config.toml
n_layer = 11
d_model = 384
n_head = 6
n_kv_head = 6
head_dim = 64
d_mlp = 1920
vocab_size = 6311
activation = "squared_relu"
norm = "rmsnorm"
norm_place = "pre"
norm_eps = 1e-06
positions = "rope"
rope_base = 20000.0
rope_fraction = 0.75
qk_norm = true
attn_scale = 0.185
bias = "none"
tie_embeddings = false
parallel_block = false
extras = ["local attention windows", "shifted keys", "gated attention", "exclusive self-attention", "value embeddings", "value residuals", "hashed n-gram embeddings", "an embedding shortcut", "learned residual scales", "capped logits"]
init = "normal"
init_std_qkv = 0.0375
init_std_o = 0.0
init_std_up = 0.0375
init_std_down = 0.0
optimizer = "muon_variant"
lr = 0.00261
lr_mult_down = 1.5
lr_head = 0.00582
warmup_steps = 0
schedule = "cos"
final_lr_fraction = 0.03
batch_tokens = 131072
seq_len = 4096
doc_mask = true
train_tokens = 480500000
steps = 3666
dataset = "wikipedia_en"
Each number is 500 + 40 x the weight over its row's rms, rounded and kept within 0 to 999. Layers, rows and columns count from 0. Numbers have three digits each. The size before them is the row's rms in percent of the matrix's.

# v: layer 2 attention value, 384x384, rms 0.0524, rows 278-319, columns 0-127
# o: layer 2 attention output (transposed), 384x384, rms 0.0499, rows 278-319, columns 0-127
# q: layer 2 attention query, 384x384, rms 0.0496, rows 320-330, columns 0-127
# k: layer 2 attention key, 384x384, rms 0.0491, rows 320-329, columns 0-127
v278 093:594517495437467436569574488404415510491481541518517518416556424508433526455489467517480505525439550454528512439497526464511484511518531528467499562506448530488522498500563479485431492504519507489527496434467533513536448495523543499493504390389533477455411469563561494524468540477438435522482531538505480503489519487494562502513493472519545502510524422498422488447455548562475541474518
o278 101:456520539532489568491556457475450536529525431530518580484522530504490433494521533479420521492492548451447469503470504571525411501478493506476495509508493460522479475530497517503436456531473457480477526495475508482532475544440465407502450515487551509454509458471487531533499483513484448553556459489452433541537502554516478483492517504533532499494460468549451583509487384554486515516504
v279 104:551431443548540495515542483454506441561490489478489543497470453492558469492508540487517470523577497559507550452552504445492503504540451502592489483485516471562478436446496544519517446502467517482517483481433389536528578617508488482438569533468471511516465506534478500461574460449518602479486516420476567496528521466496454490544489494541497545530492514429536483516507464544506442476479
o279 103:543500540495500477471562477527539520492507453404535474581478406519536517441502485463449462444514475481506493459435456506487507473536503482493564499471569452528510476529439507524497472475471558456547504517451525481516487599494483522548543519510492441481452489516566480475552564450501506477559557525445520549513499496484483541567460504568555570508454528517444490439517485486527553514492
v280 100:545453531563517493512530481528474513506577571464520514530451551501569529511525458557428556456579520523515451424531470510473492441511481447508510577417453544611587506421431514442427420571574490526553525445534463485514537605467507417455517480551510497489505492472476480531510513482488463482494537458531526445483502491519495546476518433442567547507578548488526491448540437509480429558470
o280 105:531464465483443452474562539530472454498501525494504565548471516503560505580554530473528503476512549500562534501498551507448510566470501539555423542504551495466489491492526527444476481537504514530514562485566561502520430487488458422442518512501504537494494472428586489433510455510475517485541484484486464553510479414508545468533557485552543518556530543545552447479486530586551411485462
v281 101:489516479479503478481541485479479417494487478557558472508513465513551494494554472485483516499563474499529475438478529538457510541500442548520507473540537550516473545538472433480516456523576530446575562454525517524407500530510513499490560456528523542475543520617509487511594497484495476509421524502514507524532495432540517505489538469488535539473483430482471457484528535480502457492575
o281 099:455542446519514468503545502514450470531486477490572488507508459527452438491485476466480486478515511519443505488484594485453487446523501503427498566494517488491559498565484490533551518518541483479512516427512438500460545476545467483449494461489478535481447453534574481486499405502486501443513469461509422454477484535520508463592538538494453507469499443494439518465499491501563516540495
v282 099:477494458533512423504417509503559523487544487442529539477510453483563550497422468569504460462505502470426449402594534470534554530478520508482522526573449535485490528542454578480512472508462528504552487554514533571469539505533518456485540543426506493525603519487466527452543480487573578475454494508465489528545569486513566505479629485542572506492437535495522529484524499477552412502445
o282 103:498463486455492450489522464579484426480526484526451474488530540532514517508461509555458592447369517594440503421565449480574497508441489504484556491504472474538455543521462490496546443489510517489484506477490473536555474502517492522518521504419481567385499477549487465460547414539505503584537420507495477504446515416510438560479578506451485610580451527524535500547452498520446492534447
v283 107:472508522460501502448567507502472527442507526392537466482493514522584516526523481482546464477515498460486531532559496486493508560612484515535525545419476512523494534482505503489531481458492472486464449479515435523579594483491485524488531492528474568498473460469527435534497477541547507505531478524522492515523518468547589478517504495492518507523548492487533559534470497532557493530515
o283 103:496548428436501442490482510490551452543449591473530542481494502550554469541406566525523481438565481479460465542528600436554445505501509456558498550447493544562435475499528493552417486530436545547565507470492530536493462539472481441544467578490519516493570538480456487489528574456523500503507532453488592466499533499501573449480491429497538483494460527601503464449484490504525486448512
v284 096:437529454460543450475489482513500550465575541475434519563571489500484567531412524456528531518550492469473441539469575498559540553462495534471393531474562528475568549542464483543467494529478493474450535530517457510529557537454431570463528396519504397510540509550495471518503509493485487509443467504504541504457496540532472519530455518534554530545551558479493509503499609556541497521510
o284 105:519452563455462491476511447493524518519539492440543475461489458413435564542441561480547501570433556460485549508504545511475427469504548551501555497553495515577469462581467488452532537458460515462438564448487525428542484509489563475504534500498467440550551543509517487461444566510537569526507504462463462511496463504518424542490522515486419516488544552510489498534417472477540498522475
v285 105:526412456474554518506462505448462488538513498535466466512437504524504474461428489564448495494511488506499547460498461495529498444561566462497554510521507499596504473524528598574517497473579532519496460455545551480558442496483466412523575459526472518541496450438430599477483518497460536475533490553549466440501583469512556479464400475496433515485534527492518417507477464503531503523483
o285 111:515506509507476539483535505547547527523538471489544459501506477471449526496443451480514507477394471507547454480466514540465583468495431453555518444463453470521495512556435446500594513499533480531490568459458558465391516581488517499519471508505504495506531440487490497519505497542494423527479396437477487493511490532507421527430423518463545493564486497605433515487513471488504503525460
v286 112:444490507485482493478511570442539492498460427533464580484513502438446480544432560502535425452534510493433504490548443508485506506486553539503456581525491514511539507449489545466579522465529478536554535490437446521469475398499456530500484470488425540484494481462533505507499551502545502563485525525507534470464467521462493495518385512511514513562435474551444448471501470455473502522450
o286 109:535571475419511517511505444503481461484412498460494446485443489594516476521531523494474524499474498528519540485473478483542465504476531459445500493549423564490546438498534520469517475455486510441500569554473469507476522563451523545499464491542529504519467422471442550507551430479533551486528519475499549526447538568490472527540554503359487435510440478447458462525565531484435437472554
v287 107:479541458557489498430495473482441453497541519544537475512559514534542525533468414480550573499518461561537545480427504499459495456567500464523520461481560440557481471493540538472507504503504565489505522640468496502426458464475506490484523500537505459492432549518438473529574494580460520468521493450497556462559515424522519453518503387476519507523469475476482498520394464488498520442446
o287 111:549489541489450474445435489435495563498554497490514525579458480453413502454483582482571488476444537567540456563477469479503515535543460493430523480539505465534474478517486496487435433512541486459505523571504441536509514516481463512506523511516469511519464559598449521498478535421559497555532418489518530595471488532501468508331537503528504538530519509463529530447531543523546483534455
v288 110:567432461549411529498506497501497489537492468541499492493480498466493553453483503555532424472499493458498483466553489517594456507457444476531517530514458441484512436500535481578534471545531473544504593505577534432460591484556491495459407456486513414455563443460467484492483454461539507511427513450481440498550472557522500539456588488536572468504505525523502530540598519533552523546474
o288 100:491514488476443496544521527468486516487433508506519527507508557500519456515456419455495545526517575531561565589583484494547492492553531500433494418541534472491473540436496429528522463479546542472560553430526512478448506497495523552523519517538526457520519439500449539545559470475461546465433569491502502518460488504495494571579485541563528476445525558442523542528465523485515519475530
v289 109:505485550513526476553533428509456484506502490434503459515534450520499516491500503521555522442547534521452521495495521435479483516505427532449553546455495532532517525398455490532514454451486518520477464491479495522502441548529522511385534518475512453437484513475499492549433526503461446512443454482483487501504515454535501493518470453599517464461416481454443466558405495487471378523561
o289 108:483477528562530482498566458450496503514497475456551458540467531445433461564476465523477489507529443509502521545533490449416506503440379547524534510532539549466448469531486493508556484523500486505558441498484523482560495478510552571453458514555547482508437524476579518511453433469482417551446499515523445463510509475437480456505437416475545545488473531515545493438550520497466505518448
v290 109:541506515453500517559535565462493460546601564547511525461444542493569507449442487470549502493503485500576543456545520496497451463523468526552540513549487468486538485568516535520489501439477538500476537539500444554576559498493466505572515444474445469509574504412431519553506534458513481484539460432512445477459475450478535516520435453448507499445563591479447487505494487582484554555504
o290 106:472518473497465507548518498509560483427509477430546551505456569453519534495502468424539521567465503452493548452443526503462501541533517546557539496524479482575510530546474481468491520485503501529543468540516442485525500526503536506524471498494464471496420451522477449516553528481610468481575581470517488514552486435496453509495519516523525470487507597521471494485515499427553476508527
v291 101:501460460509534558477529454506457389562540472517552469472451547532465562502461495484533543525543506477421466432541441423513467454481505522500563486554506468520498469494519556549539533425549552456446469470498465445526485572473499500523502511541550544511565536541562495452536488520507491533472526501449549438536506492548455492526503523554461511566402492445490509540520518514543575513577
o291 111:551486441525442498531477431518498586503517577518503477551446478497534558459531522491486502437422513478547446546560481533514469525508483549451535478479420518455418564485521553463504486460479530562498450400456468482479476466544515477428508516487596470476498509506520494520473551488555453508482436473408456503526483512455496504474413548562499498458492526535555501483448548469555543526486
v292 102:466486499584487515517423536472480566462482519531518537441448487555516514520500533531406458490470490495498458435524529478490469526481501445533531523500543509425536512469476550560535471518507478567568519482524574515425556503508589509528468506510507530496572569459517477519511513490527508532492535545428514527570447530452555594531520491521517473502439526546473575494536493524529433462475
o292 109:449514458492490497476504440490447459526519472480409455412407504502484542470524493507507593499480509544441554472550489500596561485530522489464530520536563487528490478438566509492490465493516501533574512506505519429492482469521560482559494491412564455555457506521515462544486481479555484498533515494465468514491468445439511491491507488531511522528488561497449470501546439445485525486465
v293 101:654507465454547493518482515571510530472515474525503512471520565587515561588538494546529501489480521499428537510503511557523566470552511492554471564453493512500535461546462525517517561546476583489488543509512479465381460512461486444502480513542473556417451503503504476489480524512474469431536545427540529433506415494514501451489512476498567464522473485512566408530483488505501398523512
o293 104:581581466475513452534445422465508460532490560574510552475525514453494487492540570518461497519475481514540493504449503538536561488441556452482465467518561498525520512535537466504551530569539491510519478507460508502523567543502484549451439474564419410535433563493547545566536495488461548493482464465505471584540497493507548501501528488486499496499486478486475490502489455512553469514514
v294 102:505575457552423506606493502452519498508504480502531474498530497496521477508448464529512520457434494506526550492523544444443438555517493591477433511491555435493508543547536477494522535529473514577561484456441530512482521538509472563532543457520492462490473470534487495511431511518505475536505471506519509516567491486480518501465542549455429544497507508424421545487549515510486421504508
o294 105:491434498561528464526535532544524458485430511509454443460507573555501464505505469536507454498510547534527501555509464494497503469519515487506445487482534498535492514601546540497433550535507530539506500494458494502503522540457487531455423527483522510455457541551508465430545426472554499549471523511475458497489582369505487457464495558478576492551506548533528491455534493470570499526499
v295 106:389545422483491488507461515524509521528454557431529511474474474496551524479593531466493449505495460516515487453500597464518561470561490569501484522498447531500479503438428514537562529507512473490546485515527527561504509496457519497512469470442542501521513486518493505437495450583523530484526500537493507555489508423497526555568557495558528445537507513493462556474482546529592585447517
o295 105:515541556535505531475539556444476495437522526493439431567515515481525465487526519534497555511527451484499531497467428569508548430532553488410481423559539507443470511534573454556502568546545502454470489501514539503483438527583498439534496514489484551500488534483474514551604476494508464508503439437481414452489517512467438481489530491432447517545535450533557508465413535473534536464466
v296 101:501473520495520497504542505482537558506570531450536551517455499474498512548480498496485441477498547500528492526520543507465421504499496642489507515547518500505474421481542518492454501485487479539521438518470507498507447462499444497559531472524447510509449451509495457460444509452493532492506512509529519504543532446512487536531462498496489487438567526457487416471467494529550565472457
o296 104:503486530443532515487541515492411486491464477416488415488522499462569559459546502507536560579509513561570561510535494458470438561561521390543499455467508522523479469551493448505506490526506560483513540521488558527505528553497497412499464513529451481538526493488499480460472449476490561455473463511469478481497549469509497475426497442454485454476527487554535496483506465519563423518414
v297 104:472509513529441479507581564461482488450519460436619525513505546457541502551478512491465425491491490532459462555467514478525470521478448557446473533561454529635517565482414475560476489499547534447432492462477529624549469467493508523495524428379500430526489507492524476525424544475518426464469535532489514516460597491503534454504474485488542473563509519462462526428511580504532537496500
o297 105:503515495503465540450527489487486445488438487387457492447423504460445536536486503534479458545433530480481423495449471509422538488480479506466487542532381503518531508465470523508484498495463519440470473544571547503557527508525547487504546528442548495501494435492522459505492554488463528568417503479454484484533535511464535440557566397507477491501493521450518571548450449488557490518563
v298 097:512516481510436530546493504472410465494581519460409458528507495506538488523390415504497553495569498473509453464487455450463453469449486449517497557493551485515489474519521501565489485540400575457501507495421497528475486450436525480500486503611492500557442536565445504560513522481449515510459507487497486483567480480441503502550489490462448414547527526530508456559512481516474478504515
o298 107:443536590498459509433472452430446488575470551512532481532494437456495522500551461567534524518482512492449502464443466542585491546428475546443428475574502479565475531517541431541457420477521494500509491523460463521484501500447552449465557463517507504494433518504500406460496485549522470549520547521579469498441505490506493449446467555493516481565481502600434510518552478498571464490539
v299 098:626416426506453494510509586558466535512501496516455493464468459464560500496527514517471483522480487435519508542472537452511490438498527543533502498457490464479518553545501587476492516483502525585525527567461469528415462516503505523502435473479510523459512472506480452408515538517500451550504476489551569503492536521475485497487551435436531495490600546501525470479499445520478522529462
o299 101:545521533486535514510575415541506523495529465586557558452516485492583557492454583477443496504469494461526496522556554471525543490534525522522441487504524529484458520527483481501509396498517570435465493519563558471549513530474527454539509477583455463484552573493501475478463420520492494509460507484487545491467438490552491487436479490551544502597493524483463483521548520533471529554507
v300 093:507460474555536464504485434500479515499489505530520498509491565488520548519428471476508546498535465476457458513463510517512556507466456479441502473486439545530541493631480581427535531485429449470520498510409490468480521497491538421535528484409484473558503534486498538503483518455497498485496476425583519449461535457533456424510432568497513522509524532540482487452498487455502411512471
o300 106:560467461484489452565528539520525508541553440488452589506510452470473505525478490467565467512482584483494491474462444471514474449499513458457494493540526480486526560452478559479446479465475452414469509549401480545480547447453513524477476530521485545489546469408584533485473505438544446512442552491548490541529521512532525511484394480482536511532486435542500399490480427478535514527480
v301 101:452441502504567525426573582520494428477479491506497468512422502418483486557477480503579569497507583473559500465541453548555501435489424428538487454513464514513469458466527463522544521442465470476482436449402432408489458478462486520504570483536505522495522521560565466494452444477515508444477417496467486491468468407515487478430445617466452504516500508540528511509468493506457511514467
o301 099:516544468455549561546524509469481474477487547524546538461528549441510577569422450497538408543477452471508500492511507471464481514546587530507509411497532453499457442514527506530520439472569442533393427493470488539563498478561487504532472474514434557452463462512513520475480534485504513485483598564553497457477469506502461510505509512552417536471469510535370523513528488508475457539484
v302 098:517514488543452433485510555462457475494476473472499429490485433482450490514499453515536505534497455474515536453479464514426529444480500475412559508570471385485481534494577454494429447453510510508505510480473512539490456522533542522484501525553540499520525432534437614473500548509457459480500420515511513546522472465530511462498555533467468538483493464415526470599546528524437501517514
o302 100:554419459545498445460481507511551506516517464541486430469436422484548543503542468510511547493505539469543499523553563509426408443502574618547522506548484441479510460454441547528489504520472448502445494493389496471443500546533510469504566464478498481575517498555542529497500484511469555458458485464483454517535504492520538408530598496528535518459491530594476510494540507581533584613549
v303 102:528507552445535506524458497523436489524499462445513492479572542476512490463537502546533614502498447509486517461460521493463584481482444453515420541450435523448489578540547500531521485470515455529541457395446521515453546506416489506529522486490468517509562556565472452503474403568542500525456479522452496499478468494639477532473535487477502488475476566538423509466472578512463514513507
o303 103:542552439467518482480454475547482468503506480498491560510477498502569448498443436501513489520504558490450565559509473521496451475517587481498505504462439575514444565543531502463485525523505522549533510496531541443479421540502450469521516454519538523411510512579564506431435482440500531543520461566464562492525483538492501528503500603503516548498512503518499458510505535438521538536488
v304 099:507594545492432512553459525484469618554537533534470421445483566476491526484560498481552639550452535482506547549646536482556429453517517473488395447471496499489456520434506434461480526483560473503486554513514495526486473536540466497448518467496516550488574575540459522459546448527480574536526490479516499479469540507482529554570486488448518464516500511556414493476426508541456439489474
o304 104:456569492573503518521520493479493534493531515513471537550479435526507491496468513484505536448510504482447428559526549490508537515466465512522495481516460503579494539541453538391545532457491572473467466598491543493545504536540440513447459452555439504463519447509555518527503502535472553540485525483461519454436479493506518554466450441438533588454548457487510428597490422480478593437459
v305 098:443553540457566526462529471466481518561542506563517511524499479620438430495515473445485565557498532508497493485479407523538488466500493448434588532507490455496490503570587475452440505580538518529525471488509546457468480450412478530545515569472557512495491487558513434550599467464483514544486472454513525441510473479455446558483483528492486475511556518570459524416467456525449502454537
o305 103:468463513541486424542526461461489448493522472483437554509553454504526443534528535518526434487477488491537436576565498516458531480437471536440481514496543506475453443539532468428531498544479443553507533523481398536467475582401488519504451453396501534525506491448455431488507489445480478453518496573460431534541490469494498500473459508511554507474512498423583446465459469447569565462455
v306 106:495437514485536472530528534499528555485419501505510518530513466503491490518484511495527446446519486490531464493472459548540534529578501529508501539465451525485525531456517505532462525489538497460534461470511465504536448543506493556542469477453499487460509383501477574438559505491534528409528462463497427529538513495504520479482427555535501513471473476509516364508474513535509599414476
o306 105:484488484434553524430482474542512481481504555540510512419573519478548500486471484547509612492522531445516510527494493455475511506525549468490443580458524455421523452471548511459503536554562536465493455496489502473519544501493501562414478500502510512577480470515510543533442573477517544455470473475494496538475518444555488507436534504468518497416492515494523520486457479557458419525481
v307 106:477441507561516464480467562483541476455572536475522474565476440470483510498544478549488564498491516490524414506555530485436526512467528457421555490484509541560447549510517471504425517544480510490512515464448495570417465551437506509531449562534489510541449433432483596505525510554580519454494490561545430473538484493466442515460510493517412419514541454513544560465537488499502526531559
o307 107:542485450470550526511543479551497430578577482451397535513508526448495543472604486597519476541549505490477510434507517557550560582457568553540488471468534512433520470511476549450475522479552542515536446442496458530546553465518486540485487493498541552533437523434499510505500484571499532491462460522474524400506539453487436530448482499497550527465495501573481535551539507514517540472451
v308 094:573558466531477498537478482545506496568530431563475449494491418565499599593468506561469489530441478445459486498515556531518545473541444508473530548537511503438573511538527489462497425495562494471511504493516523522473507519448526514547536535539448503494492557560479447492475444483543491509407462506495525506499508522498526510502463488434536438482510548540483451503539516433513511553467
o308 098:516487519491456461457523467476492508470497437529475554494456555437504476517530497516546463440531444484442544491512540520561489535483503516453480520515485462513520457596526540528526453528526476509546525465498457517497469468472529449538460549430386453525490549493545574460511464506454485558477562520526548461483427492493480484462532506500543488544481503485472440510380514487509531537479
v309 099:451488494577483490525488496500461487561516509538530509477535502462501550472479551545444519525461511507536435465506465497442480539581476484490499453492516448500421450562373467436497495535466443500536522507395525436468563497524445508583535497484539447552520482578505546517522509486514474487491524488570424465529519520522461482540609612541597537544514471461443529462511545461521502483475
o309 108:548536503480490493543519567460480483519553489529470499456499542496412502424451576504482456536437569503540480488542557533520528438458489550489528536553476543554523446488522569518561452592481439498483482550529523442479456488516538428457530434475529534487514459490481521528542543513443511429456471523490488485528499398422497482525592461520553547451497506439491492544454460482523540479476
v310 096:573507516427486504494483499634534508540596580454476491466512509558473514541484549455513466488541526510517577468471473504564535485477466484483541557501506486538478447536537479465542538474590507521452552506499453503533544471522498505558483480516554479556537533420506500489533490471504581467552485499379541511513495476493572488525492410418488529520487473501504506497462479470492468518493
o310 109:476466491472483468469472508541507486500486487470487527607531477463532527554453492501467527472544474521529529521467498511475519509508418504482509524470486479496597499483473517495514410479438478532563517466553485452439537486523500533471473544450469545511453567533511533491430505484519524477505498460493466530497484555485455506518480508426525466468540432527451470485517512535443544479542
v311 101:485453475475452486508479470487539452507519503439447502498451427440471530558539452528509415450460459519483535446542533451532481477509559522508481498506405474505490458542508519488550562542531594473516500488454515545519508497449492490499484589510537476563524438559480561503475482502444591464538492533477469509542557467597483496561535483490519512478457522469436516492519525467538604493546
o311 106:458532458526547447509476436523475525481573468519420551501498530402606536531526503492556498525511492508425509572457511460505501640600517463476530477533489454550469558511472485469459503569516540483496572492462490567469520538516528538559549510515524507528503501579522480455488492511477516567507501473520435481599583493480468453482519481501504554383481483566532512463455429463474451501523
v312 102:589521490509470590525493517478444520483568488567534543459396526548575458498460518514426437512530554450412492430504479520542459502531497478581579503446544466547509516514544528478510457464504491559561478552465502466497575514470544477427546486526491499550532534491444467532574569478535553482452501447520487498466481480580526497481493396531548539426572596518477471496506491549513490519436
o312 105:454481539547460520484579494475497526399473473527514492472515517544478468553502468524452481487583478462416433515503508500472484523480478486548494440508485467508459523488503473513503455543515479533459538511529444465496543572476440473498554526477468440545411503556526511479418467522560463500482544494537446527462490500488443485479533486524564511558494485540488507470490471527456478539471
v313 097:532464484528540537488490506500525498480506493495535572517507482462460515448484457505485550496455503578421503519525492480527506558437448518519442531483474469482582549548516550458539487492506522564423566494439497534483498426480576522478453509507493449450571512539528476475441461496447507486489586484541455494565489493503536425526479504526587484479506558530382473462499491453509490463481
o313 105:493440506513490489442536591457513477478538487580499512495486548537552430509440476544522483460513605497449474556509489475489490543453518529516459513444492526483498546497457511547436541490499520452517510418388541484482556460539572470462455428514559514514516497464467504479493448517460517532500496522517553434501514440517391492540494428554538500461531468512403529477489499589503547494576
v314 095:495518485520371552490483530520474440447534480499496531442509524433489543481499500502506532505494425414497469498465490503527487460449456447497479553526541497477447558533540517462448466474502443489434550548499556529472537480529474492551463474491452458593495472490512553488454511459462485541526406455508435496468529513404434460441427465480562559499477535537445517491473431534516485533479
o314 102:491469501436508550509501575495455476481472465433511542461515460503478490498541569496561426501569565520488527529519511483531487476452550445508527545538558541447431482458465483592464455460483473572573511493542560498460504476436444498520517421610502601502518420553473487494457529532499439544384487480498563539511554474436515485472537513521513504527466464584430564449497505496524501567562
v315 096:523512490435570550484508571550498466486524562542478523536492487507453475444522521556495479465547481505464511527521550496562533523479525483465505466586591532431469539516475524514474483488624424468543511519469484477496501449452481498453533466521497481431488495542489543527586486522489518455505509510540465484526533455445518587489473555459445474456488501530450512511511523531473513489461
o315 104:475429545424474510529448544482462538434562509507563492531472473552533505530490520474516545424485526536510562462467526464464539588494535500430498599469504527447510436435436530520564527602518486489497467569464547461463492462556520495462526465434534550438464452490422515598502501512491493450479503517539467398544414495495546595459464533525544473452507469534454514491556536531526510609448
v316 102:495497529468537491530496423471501473531531573544485473533484405481550536419458433506547535521505465489552555441517539401511545472520522515405506504503438516542473436500480575486516501487474536473528502481424452505544443477504533480515577464536488563505511495509440504461473526602497515515512554441471503518481510477495463461493477514554431512432504465426529504535487504533588518496516
o316 106:501544493504482434537455437498529494469520506524526494543513450511454521552500460536520503445528469476549448460544573454595500435432554481443472525528532587434547491525468496484494531494478515583521513548452507516538448534497512519480524537496513514509568492502460501453571515428488516625457531574373525499422464521469488422523448461565518422442553565479532492473452505567442469506511
v317 103:407545522512441535467523540529474545537543420477441523486506508520504494409544571496490463518532497532493466493464453489544476502514530475528560458459475521509547507548576501569491549540523515510496517491578470542509528494516465481607554492609528463510512565436445540502537464474514553507484526557548463578563469486492559502545548450506475504519510510468473567487518498487447457468491
o317 107:532465513547525548427465544538608506536458525404521570431518487454507566455456445522494491473415575511482481502501497491506531436500519530504547539513469519540455497448481433518515553566477448425511520456519531456600515460482484496505526478480445428500442586469481409496566501478487493513527425490506517529534546482440540493471488480429465524450497506512486485479492471502480537500564
v318 101:473530532476461474519432506525486503512459500452504506469471414470434553511503552444544538501520450492536546527427484416570458528537439483511456519489519575546508528555530508445510507485527516517467543491503479540475495515508500529587449460439521486448515588511489472480441469526501472484519440492496464513577519461494450461456471549467455526494492523489484480483510476497545512577511
o318 105:486552502505554506456516467536529538472531501578487439516431614502438518450526513521538481460461464489550503532464478489507534478508535473508417515451553551486519550537576598499438480534489502537517494509479493536507460472559513478489596519527546520468505432570475409471511550441498434507464444503449559500485450476524488566515504544494456492454508489533440461422418458471466519605558
v319 102:433494490494507493370555513518474538529494474443505471485546582540502497561447480466455450512560555531452457554483412498484552538508484530496563520512524528506451512484380493494585508549467494461475470569537479429502529517546446490509532469516547567532440502398505485504440542494458490492418501535495563506483530516506447443494469441488548478450509447538494431559485468462527448544516
o319 102:523526419490504527507487469509448484481540493431499488496486547523450582525443486552537511512466475500487510506529500551527548521477422481522472486487575497469529552526453536476516502496499535547500509526524449493560451513549461492567552555468494488403498415477513538590536469490467595509492496425638527515513540557502530473486441476484462502565523539482475595538510509557549554515492
q320 108:487515565464471530497482437483521569515443553561478506506517455458510547420509528525421566467461519536506525469486451543510485511512487514503497505447504435495423545456520553419465537547470519524431489488463529530475519496615544548439547502510520533488546415580427495453600437508531463485461539546536511498525494511456474480521492493546496496446479479500474536477511489546571514533505
k320 115:509494498465498484538549559426480530494470521449526520486587510473475506503479528473528492521447512529487541512490512460555521490493530529581542476536513454569489453487487484536515512447541503554509503448537507526593520557416493552510425500469473455550458600520487492474488542494517508458477538504469532411503515509552523458467568499492553513459510548548555530505414503407498486463583
q321 112:459410517467539487541518575451563422526519427546512507492420562536510551509471476509523581422516526493489464543454450573501491554479448424540488549495530445533495496495542573448455517523515511485484513494482511479542496430428549496464507430468451514546514552546469484502559493471542501514516455489463471528544508535515472511475481507483537544519448493490499515437504493607520508519499
k321 098:452498509491581515488518466513456456479502542489550503514482541524548506453482558514471479502410525498491486589491559474478501455522498586461512515459452482524429500530574504549577503482516406510510501518465451486442485526422377538502531500457424482461512492505514523512467596542454458517475529525495500490542485426480489545439458549560543469527487491587469476470457476513468520482478
q322 106:505536468563469521495479505576569388480472558521544522484384553442564427569531509495494493438559509498512518531484540488428507508490475449531499486480555486580529444516500478499481523504546477511433474499579440546545508499506556489553435496495513472474441490531537478491479488417495545441519464507425464587566463442490512512482457551492531500466533489472384486546524460456549468464489
k322 109:544445511492502503511506590543482490504589579412483461548515525515492433507558563493504496572454559449489510480599552464454465507471553551556534466500535502512457471553454505525468504527484463581431521504512534504569469545531448549533449481551509496520462510482545465468475489441440543546504540542479527509526466431435498501463450550527448487447500509498531437448485543473477513543501
q323 099:447523489442442477438443494492589521473485487546491522544573421488438507484489485496450560457535437554461519470453500517475490478475503494538491526459517488495506439500441499537545382481500451486472375442520555469532556498499527502522428423516473490484521513469543511556471521528469515466492474535484568533473463403534502449477474499421524548509515522486448530550518488514496472530537
k323 093:513550491536520533513478445542557446490540501511494507499462546545502444528442566540454594490497550514551522547452531402531506525465521455514517490483490550471483478485573498478482509538510471415528557525424483547488526414531531417499519431530504464562515452485551503524508522480567570508576481436516538508536499440512454572459507481538467532503446490503397526524509545576454574497468
q324 097:497566506544461485438466470483514442558475436566489480521503473497434533456467550458537524486515541532518501472452454476536523503487503451463446536478544514533561461585587527473447512525537604503439490485485481535551481472471504432486514526499491536477457453527503501498575520468483525501490498526495461511428442470520521491551501417507513521500535436470494561490572446531567562554457
k324 095:524481571541535542531537585536511528503550525536472507521529518483495487546530456516455559558545530453494445492540492475438542541472468534436500484446543500442509504456445494531496488497487486514432533557477549505513491520555407579439411479476446495456516452522513511452491457486564463485489513471478592489538488480516404521381483545528470446512465532492600465469451508487473484435570
q325 091:508458483530481465534481535553535375531510469543460522501412507518445562527525529524491516470473452520535445486434417544506509452460571464495514528505522490433601444540492521428468496488481456532412485471486483564594527527551547506513511495541447529570487505513482506499444467502523473493486476526451531531511504475507515547514523520504492469435485498474509481529477527503472515508501
k325 098:456413494543486593510506436528511508500546519579508519504508511499490444465490457524509456509515556456530521535455453487474495468512465475462431523508515576451562456512575459483469546544511468475487489457497433540464524528506442499536505463463521512454452378505434480482546499494462451502482417483428497534438450451478528537495491470493498538524513456438457498455430494520551418532424
q326 094:503498454503536466528575514579479498481512544491490518465474533489486492466446540512506440468444487562482502522578510558455540466558578417490469493506538416468497558523461537479583506422493519521486500544575513433525493554545479498486424488442466451505438502522486576551460493507554543518421450460487523488452537498445508500451552513556464464444513510493492496558467537581502553466578
k326 096:527504447494517467481506489405504500488513466472498518477517432509434480487466470518476463484456509543467459499522580497542466490517477522471508431521461438495462430436464423560430480569430492478560525471484463525483482532513514431442546490434507488471571474522581547550514468529444526449512521483473502493477479504565447454493458496425523473537460485495449554510539446491537570581453
q327 104:544590528453534476573533544507416548492471489483504538546475504464500476498543554477533522472456506532498488459541522502491497449582493546478504379491458556449447574455478519504496519544513540516540438539501512495459474467462519433464547516514522479527485550525436439521557537549506461544480484433546471515443556584482579449499484540549499503459490494488499503558509497498472514470516
k327 104:514527426479448441546494526476504608463492543528516530494512451531534481490484484502455427407496452478497502499515560472477448457530541528444538596569474450476524544483466452563491573476540591408527504478503481484476509597491524533547458487519541529451500450541482509528481452522558463504482552449436495436490555477538557518427527498552528496506515495539543490566494478534498489463530
q328 099:438465405463414429542540502505468531520585537427530515525465428509482480461547455541474523490509594528477457481531537519531489471461557519516522501577557507492468545522436497493550442520489455520541497540599480423482539567473452535497498460441505498573485527523483509503459479545447560565476471567555525505518499481513439487491466549509465484525467472493486493522485501485533515468490
k328 096:505460474553447448536513451455419550478516453474573518462553541538549493470525502429525424418465508526478510501519529508524490458540562548495504541592444417556454528485485456474533489475521528485489543475502537583468575479455520436468553534475557438508571469488471499472499502543378511462525521493498495568511516543552557456496491556523530392547526440509503472491474530530497549508536
q329 100:509565459471431554512484526535468529497484530513471493480490449496573443559516466503498512529455552509510538542491547474513472477508530505418563508511483534452486509507527499469479471514497499512501486499584488485485482498436477515516568467526544516570494460529469483579457486548416445473532503521484477552505573501481517468488480499447488515500457533551494530496515487469471480545550
k329 096:477550470489478450528551618487487603491467534473481555498499463443506479602612475527484503501485491513476416449537580530487453469466535498512520550525458555490468487482430516439505535477548594496437516513642506447441489404505504566512420466438507505564501501509522545511516584524503530491490550557564527552532497509550446564466519479505500509536558532472471519475465477540459472455483
q330 096:562562546575480440437513512429461520458535504525467518602506522474551503527496491470559547501581534510509519470538423452493489507471497502521493462506435481528571459554528517496524487522576484550510533465532515462426504494545534487531396498480557472458502540490541485531529443498575476467562508504517540486474495439474509495517442448473492503463540500522448501520497466581496564425501